Weights of a small GPT-style language model, trained from scratch on English Wikipedia.
Size: 9 layers, MLP 576 SwiGLU, vocabulary 8192.
Architecture: RMSNorm before each block, rotary positions, biases.
Each number is 200 + 30 x the weight over its row's rms, rounded and kept within 0 to 999. Layers, rows and columns count from 0. The size before them is the row's rms in percent of the matrix's.

# up: layer 5 MLP up, 576x224, rms 0.0442, rows 530-569, columns 0-55
# down: layer 5 MLP down (transposed), 576x224, rms 0.0403, rows 530-569, columns 0-55
# gate: layer 5 MLP gate, 576x224, rms 0.0447, rows 531-570, columns 0-55
up530,099,242,264,172,197,256,167,222,187,191,212,230,187,177,169,232,222,179,196,187,172,187,151,276,185,227,260,191,119,205,193,188,177,203,193,158,175,221,219,175,242,263,202,173,196,225,175,150,126,197,247,238,197,262,162,199,194
down530,098,167,241,171,131,194,142,196,185,216,178,197,229,241,182,174,167,232,179,176,224,216,231,258,186,159,225,241,167,225,181,220,143,210,187,199,147,236,187,198,146,203,186,154,225,205,179,231,198,207,234,187,200,184,171,221,164
gate531,103,178,139,139,265,203,240,269,174,195,195,176,185,187,223,215,239,222,240,198,237,165,219,259,208,147,257,218,199,188,218,181,185,200,143,199,249,205,218,169,149,188,152,244,191,162,172,162,204,182,254,215,188,186,212,183,233
up531,106,189,190,213,198,200,196,162,212,224,216,122,179,182,160,221,245,157,223,214,255,209,212,205,239,251,206,184,182,187,197,203,269,190,181,178,231,232,207,215,196,205,208,261,137,227,201,193,155,148,256,179,237,258,156,244,203
down531,107,208,166,197,157,213,174,211,154,195,215,174,169,195,150,227,227,232,200,184,228,212,176,228,182,263,237,207,191,175,192,238,183,195,195,170,191,131,195,199,175,215,216,200,240,239,213,237,233,248,185,191,187,209,157,216,231
gate532,106,150,158,195,214,198,217,196,288,195,225,221,179,238,258,183,153,204,252,194,217,178,218,216,181,176,182,244,161,199,188,201,203,169,229,183,222,214,203,145,246,198,194,210,173,221,192,178,224,210,202,175,211,242,215,161,165
up532,110,181,272,233,187,211,198,217,223,170,165,182,183,161,186,195,254,199,203,186,231,223,198,154,223,241,220,199,222,177,206,165,216,208,154,197,264,237,162,194,202,150,233,172,195,189,268,214,221,176,197,190,201,196,183,225,204
down532,111,167,283,193,197,233,203,200,208,212,181,236,241,184,191,267,232,246,209,201,155,194,245,190,166,165,201,227,252,188,186,206,174,170,210,198,196,198,200,214,172,206,192,162,179,166,279,240,191,188,188,185,260,194,239,195,191
gate533,095,209,194,146,250,241,277,177,241,132,197,192,182,160,220,154,260,204,186,243,197,216,171,177,199,182,188,217,165,185,188,166,169,264,195,219,165,184,214,221,213,248,235,250,161,181,248,221,231,227,251,206,197,239,134,181,170
up533,090,195,219,166,244,172,242,211,151,183,255,207,221,182,228,172,270,153,198,184,213,221,222,207,215,189,207,287,225,223,232,163,212,212,119,186,226,214,179,161,213,200,203,174,170,189,205,220,274,158,202,173,204,189,186,210,205
down533,088,213,200,207,162,207,172,212,202,252,177,188,187,242,200,155,205,220,228,222,165,201,218,210,239,221,180,184,230,199,218,220,178,208,183,210,212,168,173,174,188,179,198,166,194,204,226,178,188,170,198,165,157,217,227,242,164
gate534,111,193,185,198,260,250,233,192,228,228,223,247,165,201,184,179,179,181,221,239,178,188,183,165,162,166,192,198,205,211,228,236,178,217,206,209,181,193,199,150,182,128,145,235,239,90,200,221,211,192,198,249,196,225,195,242,143
up534,105,209,214,184,166,207,187,259,207,211,209,257,200,256,171,189,187,153,166,204,189,153,231,231,180,175,131,147,165,198,192,204,200,173,221,249,169,209,243,222,192,191,218,220,180,192,202,253,214,188,194,211,172,187,266,147,175
down534,105,249,239,250,186,187,205,188,183,155,179,185,204,193,188,202,204,188,258,182,189,158,240,180,196,160,148,222,196,164,200,278,195,185,171,276,221,218,231,195,200,221,182,246,202,145,266,195,197,222,161,222,182,174,222,224,186
gate535,096,183,152,171,180,155,211,253,206,252,119,152,187,193,263,245,184,231,188,187,207,152,209,142,134,230,187,183,182,144,211,201,201,205,245,218,181,261,166,261,183,160,194,212,216,188,173,222,201,179,205,203,164,146,213,193,179
up535,098,217,228,263,185,158,150,198,184,189,236,225,166,130,187,244,187,234,208,197,222,257,166,274,168,194,167,181,144,153,176,194,241,222,198,224,249,262,190,223,161,171,198,192,201,234,230,221,187,207,195,228,167,189,192,183,183
down535,102,221,185,214,188,188,220,238,215,206,189,165,184,223,176,223,219,208,223,164,202,256,167,171,177,241,192,167,178,213,236,174,176,240,197,210,186,168,245,245,184,216,200,163,197,249,197,229,213,189,172,207,218,189,224,207,228
gate536,098,233,219,225,165,184,199,210,174,230,178,182,171,149,189,224,183,261,194,134,196,193,242,157,171,212,195,192,209,190,181,206,253,174,158,184,188,184,186,258,197,196,262,207,198,169,226,258,207,208,262,185,192,212,235,260,154
up536,103,193,201,220,153,194,212,256,232,226,196,200,267,190,188,191,233,226,206,185,188,182,218,170,196,246,247,184,201,205,175,205,214,182,217,223,204,131,220,194,157,189,209,190,257,256,196,213,208,186,138,164,222,203,231,185,212
down536,104,183,175,193,208,188,177,185,232,236,208,180,220,199,205,212,227,183,215,258,196,199,201,269,219,167,222,237,121,179,142,201,180,246,221,213,173,208,286,206,194,193,174,207,154,164,206,152,216,194,190,177,205,201,213,200,207
gate537,100,232,223,251,190,237,202,184,189,128,190,215,202,147,177,220,182,169,162,212,185,270,201,213,248,207,229,180,190,191,203,157,199,159,177,270,227,238,144,195,192,223,206,235,177,191,203,233,214,217,242,213,214,263,180,194,146
up537,100,189,199,211,199,125,234,169,110,249,240,193,186,193,238,201,141,211,222,183,231,197,141,230,222,202,203,237,233,174,227,222,139,200,214,174,188,196,195,208,220,210,244,211,175,162,162,129,151,218,200,233,229,193,179,225,238
down537,099,243,229,205,192,212,158,205,183,237,163,182,192,183,235,224,137,248,159,213,221,189,173,165,226,222,156,229,168,215,187,169,188,169,236,224,219,197,274,217,238,144,174,199,199,209,199,185,190,232,201,176,166,205,274,223,174
gate538,101,196,211,163,187,180,190,181,210,228,243,214,211,254,245,176,186,247,202,259,185,211,169,224,207,191,226,199,183,205,179,197,195,214,187,174,218,207,175,203,287,224,209,175,192,154,219,184,237,226,208,181,240,202,176,195,204
up538,105,169,216,234,192,229,208,167,111,203,196,169,213,227,160,182,218,228,199,201,137,186,191,209,202,244,183,244,193,229,157,200,155,233,251,209,182,189,228,209,239,224,216,192,161,217,226,170,190,181,210,252,206,213,196,199,195
down538,104,186,226,177,170,184,197,220,184,242,220,165,208,176,205,130,182,219,153,152,180,225,190,215,192,216,152,177,152,231,210,201,194,196,196,179,204,166,244,219,205,135,228,223,242,226,210,236,204,197,159,181,173,190,199,243,282
gate539,091,199,216,171,202,183,181,171,206,255,264,193,202,199,196,214,256,226,242,175,132,175,186,198,178,267,201,244,225,181,162,164,181,232,163,210,205,199,164,197,229,172,252,246,193,177,216,190,199,209,231,218,224,223,178,195,168
up539,096,207,233,182,244,204,234,193,193,284,244,174,188,167,199,167,229,251,177,201,182,197,203,203,182,250,233,190,219,235,145,149,164,173,211,240,219,177,125,215,191,197,232,210,196,208,224,161,133,181,180,179,195,242,209,213,229
down539,086,209,165,238,213,222,203,237,220,193,166,215,218,228,202,210,143,219,175,199,194,230,218,243,203,186,229,176,119,234,190,224,195,235,219,223,208,188,205,217,169,211,142,219,191,228,172,219,222,184,212,178,185,205,196,188,230
gate540,096,160,226,200,181,191,188,145,209,204,230,190,126,176,132,169,186,149,224,215,200,257,159,184,189,203,136,172,147,212,142,200,191,253,266,199,180,184,186,239,265,139,210,221,247,206,228,202,251,138,202,202,205,252,215,179,209
up540,096,220,237,216,151,208,173,214,234,189,179,158,183,202,201,203,187,177,197,231,235,213,196,168,198,225,191,137,193,254,187,229,182,189,264,234,168,188,225,217,220,155,165,201,181,211,248,238,206,200,198,242,222,189,231,189,175
down540,088,214,201,188,245,190,250,212,165,169,175,229,255,218,211,200,177,240,208,246,243,160,247,260,168,183,215,233,223,183,218,223,195,190,174,183,261,162,191,193,177,233,156,227,230,192,211,136,227,188,200,265,217,165,193,170,241
gate541,105,182,204,198,201,198,222,178,194,221,166,179,135,180,232,261,186,234,216,147,229,166,186,171,220,224,217,203,194,183,238,146,229,181,157,219,223,212,212,220,145,202,193,199,193,186,209,190,215,153,207,284,207,191,209,197,150
up541,103,157,208,200,189,202,190,176,190,161,216,234,143,218,180,222,195,208,243,160,247,224,180,221,154,217,240,134,169,212,206,183,228,267,178,194,160,229,220,165,249,142,265,192,187,208,181,152,253,189,217,177,225,166,187,240,153
down541,105,246,203,214,194,189,210,177,155,225,173,201,192,178,213,185,159,190,234,190,189,214,199,175,203,202,130,215,214,191,180,209,189,206,171,255,212,231,155,169,240,233,232,203,229,184,183,118,207,218,169,207,119,157,211,211,176
gate542,100,213,205,202,257,191,175,236,202,161,173,279,218,247,192,205,210,177,206,211,191,197,191,188,197,171,255,199,208,195,211,201,199,276,160,183,196,194,202,175,189,183,211,171,174,237,165,196,241,232,202,169,219,210,199,168,155
up542,099,204,248,220,137,210,242,171,207,215,188,210,189,199,220,238,160,216,239,170,209,216,185,135,232,240,144,211,192,253,218,225,214,191,156,225,208,193,197,229,243,203,273,252,222,140,220,193,206,181,169,170,175,200,177,161,190
down542,100,156,266,235,210,184,199,170,206,217,185,166,172,157,181,210,213,189,191,223,187,315,175,216,202,192,191,229,175,179,222,212,195,121,217,158,219,212,223,206,250,179,164,226,224,233,158,162,218,187,221,197,191,230,195,192,210
gate543,087,178,196,197,202,195,233,212,161,194,244,205,171,185,168,175,152,221,194,194,173,186,260,230,229,255,231,204,244,180,177,243,233,214,202,234,190,210,222,195,230,253,186,175,153,226,198,222,206,267,223,239,239,206,166,208,247
up543,091,190,212,203,171,187,186,190,182,188,159,229,216,211,187,204,226,173,177,205,153,183,215,198,203,176,207,147,215,190,129,233,209,233,196,204,211,187,158,199,189,184,219,254,147,228,208,195,208,194,228,226,199,201,192,154,193
down543,094,214,292,188,195,236,152,174,232,225,205,185,185,232,208,188,159,203,197,189,175,232,203,215,201,191,166,215,172,213,218,240,201,179,181,230,192,217,177,180,176,148,193,184,172,167,196,193,208,201,214,213,221,185,212,164,186
gate544,097,202,221,195,214,198,185,172,187,237,207,163,178,234,152,202,194,197,251,216,176,180,240,196,232,188,156,199,158,246,150,220,146,218,219,206,236,174,214,215,228,198,218,229,165,173,229,203,209,198,160,160,173,201,227,217,242
up544,096,182,205,231,208,190,200,196,192,249,213,156,187,155,208,158,173,139,244,189,193,237,230,196,193,232,155,207,171,218,215,231,186,167,280,192,247,200,176,200,199,197,170,269,170,201,211,215,227,149,168,164,191,198,189,189,210
down544,095,189,195,191,217,214,202,210,216,184,240,232,200,212,200,211,282,253,190,205,170,210,241,171,233,213,194,172,240,160,215,212,161,287,181,217,172,224,136,172,151,202,181,165,211,206,249,250,183,123,210,175,224,209,230,215,152
gate545,103,184,211,182,179,203,129,248,207,231,130,196,205,222,208,194,154,258,217,195,183,189,212,192,204,177,191,226,224,157,166,145,207,209,237,185,183,228,181,207,236,254,209,174,174,183,188,191,177,197,240,203,180,180,195,228,176
up545,101,155,173,206,225,178,220,153,181,182,196,235,163,186,237,190,160,209,203,216,193,189,184,206,152,211,146,211,167,246,247,209,200,146,137,237,198,219,238,204,200,202,254,210,155,172,156,158,217,161,177,253,220,215,192,163,137
down545,104,194,231,177,215,186,183,258,175,178,149,190,210,183,160,281,195,186,202,195,157,217,226,203,208,184,237,247,233,147,195,164,236,232,251,188,200,134,202,217,185,199,242,215,204,200,205,214,140,227,236,134,211,184,178,268,226
gate546,098,204,198,226,226,203,165,189,272,220,228,216,208,204,187,178,208,174,233,262,172,202,139,238,215,197,232,200,210,146,186,216,177,191,172,229,287,164,187,233,199,213,173,180,231,190,182,192,261,205,222,239,184,200,229,180,209
up546,103,207,199,214,186,195,215,181,182,196,203,231,223,196,239,172,199,196,286,212,160,186,265,224,256,170,209,235,221,228,209,215,168,178,208,197,222,178,224,204,179,178,170,246,171,204,165,161,189,187,129,194,196,234,234,289,215
down546,104,172,203,198,205,216,202,173,217,210,214,184,176,187,217,224,188,157,185,271,186,225,211,195,160,163,166,206,209,208,182,231,237,175,220,139,209,240,208,188,248,178,180,206,217,199,175,154,202,196,194,212,254,186,180,232,222
gate547,101,213,158,217,184,201,216,239,189,195,202,229,176,223,242,238,208,214,233,210,183,224,171,189,147,179,210,258,179,170,203,184,205,198,202,182,237,193,219,178,181,210,237,215,223,115,206,192,167,194,213,225,237,179,212,180,188
up547,099,187,153,221,183,225,197,244,184,228,146,217,186,169,254,203,187,245,216,176,261,179,171,171,193,194,214,214,163,156,256,206,199,195,151,195,223,150,224,201,186,232,205,210,231,201,136,162,215,175,168,231,177,198,164,157,157
down547,103,185,159,218,244,218,193,209,195,192,165,218,245,184,197,210,206,238,203,194,220,185,225,180,213,188,176,166,96,233,222,184,187,181,187,186,147,208,203,150,200,158,228,224,175,172,164,147,198,134,211,216,217,185,184,151,201
gate548,090,164,206,215,199,150,151,194,236,186,190,225,238,149,172,185,147,223,186,219,146,239,232,245,209,213,225,199,183,195,165,217,197,160,245,182,177,176,193,203,203,222,173,219,242,249,223,216,130,187,243,207,198,209,227,275,249
up548,092,243,225,213,198,120,198,166,200,197,233,245,187,183,230,217,137,210,187,137,216,252,222,196,201,189,167,165,157,253,173,186,248,229,162,191,192,241,177,224,174,237,211,180,166,207,176,195,219,261,237,236,181,180,158,257,157
down548,097,169,200,193,237,235,185,185,186,191,220,189,185,182,195,183,212,200,240,207,210,224,219,185,198,183,201,151,211,179,155,200,274,216,199,217,195,148,188,128,251,225,190,184,211,165,236,213,162,164,229,226,210,239,161,203,200
gate549,096,201,202,211,147,250,196,188,197,258,191,196,185,222,249,220,230,196,199,190,205,194,169,211,216,259,251,221,193,169,210,186,249,156,166,208,214,203,148,207,148,175,193,198,181,212,223,229,211,194,222,213,226,180,151,185,181
up549,101,194,242,195,151,217,176,167,221,199,211,207,174,202,241,162,256,213,190,176,291,231,209,195,178,216,205,193,152,177,228,183,221,167,213,215,185,162,85,182,144,123,215,212,216,184,249,218,165,193,179,181,207,255,204,173,240
down549,103,204,220,211,155,200,209,209,198,195,216,196,145,207,252,196,227,204,164,166,190,203,234,203,176,239,185,223,194,185,166,178,258,209,169,208,183,175,155,204,209,169,205,208,199,191,241,229,168,148,181,199,222,231,164,206,213
gate550,090,176,235,213,222,213,175,185,174,213,175,220,185,178,207,183,193,159,185,200,260,152,196,265,212,158,234,201,196,197,205,188,222,214,200,204,236,162,200,219,255,195,193,228,236,251,201,195,190,201,192,179,242,213,210,255,171
up550,093,236,187,200,211,200,162,142,270,233,185,134,174,219,170,205,186,175,210,187,215,230,247,234,220,174,172,179,197,176,234,219,167,190,251,265,201,181,237,191,202,228,168,240,159,153,278,190,198,184,218,199,198,242,154,202,171
down550,088,117,189,159,174,212,224,159,168,219,156,222,202,194,211,199,253,162,186,199,243,183,182,173,241,214,194,231,222,150,233,204,185,228,130,201,194,190,182,269,200,175,228,214,208,206,201,197,169,205,239,224,203,195,205,229,218
gate551,101,186,162,199,196,210,216,216,150,198,193,219,160,162,214,178,145,243,220,194,220,210,233,152,151,244,212,191,250,147,213,207,241,234,174,133,233,195,192,217,219,145,234,191,193,227,215,194,214,210,190,265,218,160,186,186,216
up551,100,164,221,214,201,273,183,151,180,208,208,139,238,262,239,201,190,192,228,214,161,252,196,202,223,175,219,195,267,172,184,233,99,205,186,172,174,192,194,254,217,164,150,199,208,191,170,219,215,215,147,212,190,204,243,211,218
down551,099,184,132,234,226,174,186,238,191,156,235,129,224,200,192,199,176,208,196,237,205,170,207,195,191,173,218,231,225,198,174,150,152,242,211,203,180,185,238,249,221,171,151,216,157,260,186,187,184,215,176,222,225,198,214,181,189
gate552,103,196,212,207,174,188,147,194,181,253,177,209,170,187,184,192,212,174,230,195,209,228,192,228,222,211,228,212,247,152,241,215,173,209,143,208,284,189,202,216,178,192,199,248,167,210,154,202,230,221,213,170,213,222,172,181,189
up552,103,248,223,214,204,208,185,157,100,185,172,175,221,194,192,238,189,190,235,137,161,219,187,230,187,235,220,191,216,146,171,206,266,229,160,206,157,187,169,197,232,214,230,153,251,193,199,232,179,220,177,205,207,205,236,181,159
down552,101,196,214,177,180,222,227,197,160,176,223,198,226,211,199,218,191,148,184,150,292,199,190,201,200,196,210,175,179,175,208,205,176,251,183,194,214,138,223,179,179,182,166,270,182,226,186,200,264,233,159,161,218,190,244,208,155
gate553,095,196,221,217,225,189,201,226,205,233,227,208,189,198,228,222,203,181,158,229,166,198,270,196,222,170,212,168,206,189,201,230,182,174,208,239,169,233,182,184,190,246,134,175,215,175,180,202,232,211,226,225,179,169,197,232,248
up553,096,232,139,217,239,167,198,240,214,212,200,220,198,199,231,204,207,204,207,214,202,144,180,168,171,232,197,246,154,161,265,217,263,227,177,233,240,220,187,143,163,149,168,228,186,214,171,191,213,168,221,250,258,190,205,247,161
down553,099,148,251,209,207,193,261,204,200,203,217,176,209,156,168,229,253,163,178,189,178,181,249,202,204,201,198,192,186,218,246,242,213,186,138,201,233,182,214,153,199,205,192,210,195,211,158,237,199,185,230,190,221,207,249,182,206
gate554,098,203,205,226,283,216,209,261,186,223,213,195,225,227,143,203,201,220,193,176,184,179,185,241,188,162,167,176,204,185,178,185,282,221,244,249,192,215,216,252,219,190,155,187,187,159,259,195,166,256,256,227,237,199,269,244,171
up554,100,226,151,205,117,202,183,183,212,226,193,178,206,219,183,187,235,161,214,177,209,206,265,214,250,217,175,148,190,207,157,223,215,181,251,190,150,218,206,199,200,191,249,160,176,198,187,234,201,207,185,242,197,131,226,201,185
down554,101,177,204,217,229,194,186,192,261,192,185,179,166,181,130,247,154,178,168,172,209,235,200,283,221,205,196,243,254,201,198,211,245,215,178,223,197,241,192,209,181,210,277,238,173,171,233,201,177,227,216,192,193,221,219,180,164
gate555,103,157,171,256,241,232,194,178,260,234,198,193,176,214,172,191,202,212,199,240,130,225,188,179,199,200,214,232,255,211,195,163,206,186,217,194,211,217,237,256,212,174,211,209,148,191,148,246,217,192,191,202,192,183,196,206,198
up555,105,192,166,163,176,223,205,201,193,145,185,237,233,225,187,192,208,156,187,216,178,151,218,222,212,192,200,166,159,179,217,232,145,169,125,213,186,216,126,149,148,228,157,215,256,205,178,187,195,174,206,185,185,209,182,195,189
down555,097,224,243,195,174,181,208,193,158,164,205,233,222,162,235,205,175,164,185,147,206,230,246,194,239,201,185,263,211,221,192,189,191,186,168,196,229,217,181,198,151,207,207,230,224,176,207,208,212,148,204,221,254,224,216,212,232
gate556,099,189,201,184,173,194,245,163,201,193,228,174,218,198,201,240,165,165,223,184,209,210,271,137,257,180,184,247,168,219,220,178,192,214,182,221,148,195,201,216,205,182,198,211,203,108,197,218,190,187,218,128,173,215,228,210,132
up556,102,188,192,176,240,203,230,201,203,238,154,220,217,229,212,169,178,181,206,205,176,222,159,228,169,154,208,204,178,212,157,207,198,177,126,206,194,252,225,189,184,248,214,200,168,229,190,211,206,131,187,231,189,188,206,187,193
down556,103,197,237,205,195,186,158,181,156,116,175,208,221,155,223,218,217,207,179,177,174,213,124,258,146,227,247,233,169,149,206,216,192,229,188,158,194,192,202,197,180,165,214,175,208,221,165,200,136,204,218,214,228,249,201,235,190
gate557,096,166,239,196,243,188,215,161,155,213,197,187,210,237,226,249,238,207,209,173,179,238,218,245,208,226,212,208,208,196,190,222,175,192,253,216,233,219,191,177,172,219,204,253,172,205,199,202,183,261,232,189,169,161,176,192,208
up557,098,199,193,169,195,208,173,239,134,238,173,180,163,158,250,196,186,227,191,268,188,207,206,141,237,194,139,218,222,213,174,205,170,239,171,233,233,194,164,226,197,204,196,136,193,242,169,188,212,197,188,166,215,265,201,130,215
down557,098,237,219,218,243,197,190,202,178,187,182,191,190,193,207,184,228,160,209,144,214,181,206,200,239,217,175,185,182,231,198,141,245,200,214,163,188,148,185,240,180,213,172,230,171,236,244,167,164,227,159,216,225,241,253,212,208
gate558,099,197,220,224,165,180,203,205,203,162,204,184,195,245,221,184,208,221,235,182,169,192,230,196,232,213,220,211,214,191,205,150,243,170,185,188,191,214,155,215,191,192,211,189,265,162,171,208,203,201,193,214,250,219,270,190,175
up558,103,146,176,215,188,194,153,198,170,227,217,191,197,177,179,196,207,217,208,190,177,257,152,214,143,205,234,179,217,231,193,190,185,177,139,224,207,180,207,159,193,205,174,218,202,161,222,181,176,191,236,247,218,175,270,184,163
down558,103,214,180,185,189,194,229,197,213,255,126,218,135,208,238,231,205,221,210,188,225,282,138,143,189,213,195,204,183,199,229,153,210,203,206,176,177,209,173,196,227,177,196,193,236,179,240,205,138,146,214,216,168,227,236,245,205
gate559,103,185,192,194,161,176,190,178,192,220,173,250,206,154,175,288,235,180,227,208,220,244,164,160,210,175,187,147,207,243,198,168,171,201,214,171,197,231,204,212,166,181,193,225,175,195,176,218,261,214,190,261,196,191,250,170,175
up559,103,238,208,170,185,227,218,162,217,172,203,153,233,176,216,198,236,207,233,249,190,196,213,197,170,269,243,222,171,206,176,258,197,191,184,184,197,209,218,187,205,201,222,189,212,180,203,233,246,132,196,220,213,204,196,195,179
down559,101,215,260,208,258,213,221,162,206,208,200,175,215,189,220,146,209,222,161,223,186,226,192,203,221,194,229,196,234,219,142,285,211,193,171,184,170,166,151,170,220,193,223,173,278,156,170,174,202,213,206,197,181,194,237,176,183
gate560,094,170,234,207,193,206,209,207,222,157,174,272,169,229,200,188,154,225,174,231,195,166,137,205,219,176,192,236,190,210,181,209,196,172,218,194,257,165,217,234,222,233,217,190,137,194,218,231,214,210,214,208,205,240,235,235,174
up560,096,170,222,204,214,228,154,219,227,228,223,171,184,157,227,154,250,177,225,276,166,183,188,173,235,205,204,254,211,180,195,273,205,180,241,226,166,177,200,213,227,206,234,215,220,190,185,238,179,245,161,194,193,209,207,203,238
down560,099,209,239,223,219,244,197,185,193,162,222,201,225,203,230,171,207,187,147,203,210,237,162,162,178,211,197,201,267,201,195,149,165,222,181,211,184,151,194,181,232,136,219,242,249,194,194,176,212,203,187,165,223,203,242,171,204
gate561,100,222,181,247,233,190,236,179,178,202,215,183,181,209,214,228,202,196,233,225,221,177,240,207,177,134,257,281,198,177,204,178,175,229,214,218,194,174,183,119,193,223,175,206,174,206,204,184,161,236,221,187,174,147,192,214,155
up561,099,179,191,196,197,211,196,146,146,200,156,177,168,146,207,207,183,164,220,171,243,149,203,103,194,228,230,203,200,201,216,151,228,249,206,197,190,206,164,176,187,199,180,212,186,189,206,173,146,200,161,168,225,177,188,193,252
down561,100,216,141,186,205,199,225,203,180,217,212,165,179,203,202,250,159,201,209,245,183,178,175,192,240,227,248,141,245,154,198,197,221,163,187,178,211,257,176,175,205,183,175,180,212,186,225,174,182,133,206,230,174,228,142,141,200
gate562,096,213,202,210,208,253,213,209,135,177,239,261,189,212,154,221,177,206,212,218,211,178,170,163,221,169,213,240,193,217,239,198,184,229,238,216,212,169,210,163,174,196,237,181,176,140,186,185,252,193,165,192,204,216,187,198,197
up562,100,223,181,221,194,207,177,116,260,211,169,179,223,211,211,210,228,162,214,207,234,231,131,179,225,194,228,188,159,204,174,195,234,169,180,241,226,194,200,205,195,179,240,183,199,163,157,167,200,192,240,184,232,194,205,167,158
down562,102,216,237,218,218,228,170,193,158,233,255,153,221,164,194,179,214,210,198,179,169,173,183,162,198,154,218,197,160,186,188,186,189,239,220,242,211,300,273,200,185,174,206,186,187,176,214,176,176,242,231,230,178,203,165,204,207
gate563,097,147,232,196,202,143,138,175,249,144,149,187,230,209,149,214,215,183,174,207,198,232,228,202,246,253,237,163,167,229,158,162,179,208,186,234,179,188,223,201,172,147,120,191,251,188,229,138,198,252,204,206,200,197,219,158,201
up563,101,198,143,212,176,242,190,176,191,185,215,231,220,162,192,210,220,191,175,147,212,201,257,186,171,228,213,213,192,200,214,201,196,218,216,190,170,151,222,220,206,171,234,166,219,217,213,207,131,170,188,201,241,179,267,158,216
down563,101,226,256,234,191,215,168,241,265,247,208,190,220,201,208,206,214,187,227,224,145,236,159,232,225,228,222,239,211,214,199,206,155,164,186,209,172,217,196,163,219,269,208,207,190,246,198,162,295,155,253,192,216,221,222,226,163
gate564,109,150,166,192,225,188,184,197,192,187,177,210,207,245,251,205,215,171,220,180,177,178,176,195,202,166,203,209,148,184,183,203,197,206,184,196,197,185,189,247,207,216,142,207,194,158,169,236,202,199,231,234,183,217,217,173,206
up564,106,233,175,198,157,220,166,198,161,226,241,222,161,212,163,218,191,201,266,199,209,265,240,214,219,205,173,165,210,229,169,219,260,195,203,183,267,185,241,226,196,217,172,202,185,268,155,190,208,235,210,180,223,191,197,246,159
down564,108,206,213,216,196,188,221,275,217,193,186,168,178,165,230,184,199,186,216,162,181,202,196,130,136,206,167,220,152,172,250,216,213,209,193,204,206,228,248,249,211,236,217,200,177,215,208,181,184,216,179,188,203,150,177,211,198
gate565,099,194,220,217,241,244,200,213,192,256,195,191,142,178,191,178,209,192,194,158,184,164,163,223,217,209,172,157,178,128,235,150,227,170,196,206,266,190,190,209,208,197,179,202,268,199,234,190,186,217,223,234,216,247,235,185,191
up565,103,224,231,233,144,187,210,169,236,168,177,158,191,223,218,193,193,175,191,191,223,267,174,195,175,185,201,166,201,231,202,198,218,200,163,237,178,208,186,160,163,146,193,202,213,185,236,198,166,187,158,227,216,215,230,184,220
down565,103,221,205,183,207,178,172,194,123,150,197,229,170,168,182,142,205,151,175,156,212,228,203,199,203,210,198,227,243,229,212,226,197,153,181,205,170,208,160,162,220,187,201,163,229,223,256,199,180,200,163,158,194,225,181,200,195
gate566,107,212,173,227,192,248,221,197,255,270,270,195,178,183,249,147,211,163,192,217,225,150,173,186,181,189,180,199,178,141,232,203,190,177,201,204,234,169,222,164,225,224,211,242,166,215,263,185,168,129,190,200,208,197,191,223,227
up566,098,238,194,224,205,189,187,202,172,219,167,188,195,172,227,183,193,245,235,165,194,137,215,163,224,216,107,191,245,170,199,208,224,202,193,210,178,210,184,186,179,220,203,124,203,186,195,157,237,145,175,228,178,214,187,202,220
down566,102,146,203,188,165,167,218,172,239,182,184,197,210,251,195,231,177,222,219,178,193,242,235,254,237,154,218,220,200,236,182,236,200,211,201,141,210,230,173,166,164,133,190,174,226,153,173,192,209,253,205,170,186,213,196,174,214
gate567,100,177,168,226,204,152,219,204,224,232,234,219,240,148,195,214,117,228,217,229,197,148,231,209,192,173,190,269,264,168,187,167,211,167,153,188,198,135,208,239,221,181,198,210,207,216,171,196,212,128,193,215,213,203,208,252,147
up567,101,139,237,199,204,227,217,189,205,225,197,233,165,192,207,140,172,185,186,200,223,233,156,180,160,246,185,171,215,217,249,154,233,210,194,196,230,199,162,189,170,207,187,193,164,157,185,218,225,176,197,236,225,161,253,186,218
down567,102,180,134,199,212,162,214,235,137,202,196,232,255,245,194,204,177,247,154,246,197,172,225,192,199,201,208,248,230,190,201,242,180,205,194,192,216,152,236,195,230,148,216,208,225,255,224,170,238,203,190,173,223,186,168,222,207
gate568,099,188,208,206,226,195,233,192,228,208,250,193,161,233,207,193,205,158,201,232,226,255,227,135,175,196,180,213,150,248,177,221,226,181,188,162,279,209,245,208,160,167,138,201,207,184,209,186,232,251,195,195,273,176,192,207,209
up568,096,242,215,227,176,212,188,198,236,197,228,185,175,166,211,164,201,163,188,262,213,210,161,191,148,225,164,198,193,201,256,208,187,205,201,247,189,190,209,141,214,177,182,163,203,273,233,209,221,199,159,229,230,186,200,160,222
down568,100,200,228,168,209,203,197,167,230,230,217,198,188,210,240,223,181,218,203,236,225,217,215,206,139,194,217,208,217,200,174,234,216,171,191,184,202,243,158,212,207,251,198,205,209,166,189,161,228,266,211,200,206,200,175,194,276
gate569,098,212,195,167,179,152,230,184,244,229,203,180,186,191,169,235,156,227,256,202,165,221,173,234,249,192,205,214,189,170,166,169,193,209,207,190,186,186,204,187,189,194,190,193,178,210,188,184,183,132,161,132,225,153,214,198,176
up569,101,196,203,206,199,226,191,228,213,196,182,181,186,210,220,226,164,162,192,202,243,236,171,169,167,240,162,202,203,186,210,169,168,192,191,221,239,186,195,160,158,203,220,223,231,202,240,166,188,250,219,252,210,222,246,241,209
down569,093,216,137,201,222,183,164,201,197,254,197,164,189,200,242,165,236,263,160,191,187,194,194,188,200,226,190,196,199,230,204,210,204,213,179,130,185,220,161,184,233,212,205,212,205,172,280,178,234,234,233,222,187,210,224,173,253
gate570,102,218,189,185,281,194,178,174,195,238,194,183,178,148,213,196,234,180,150,193,206,235,213,182,185,176,225,171,195,159,256,202,257,172,238,199,223,170,191,213,175,235,192,255,206,172,192,217,215,273,258,143,220,186,243,178,225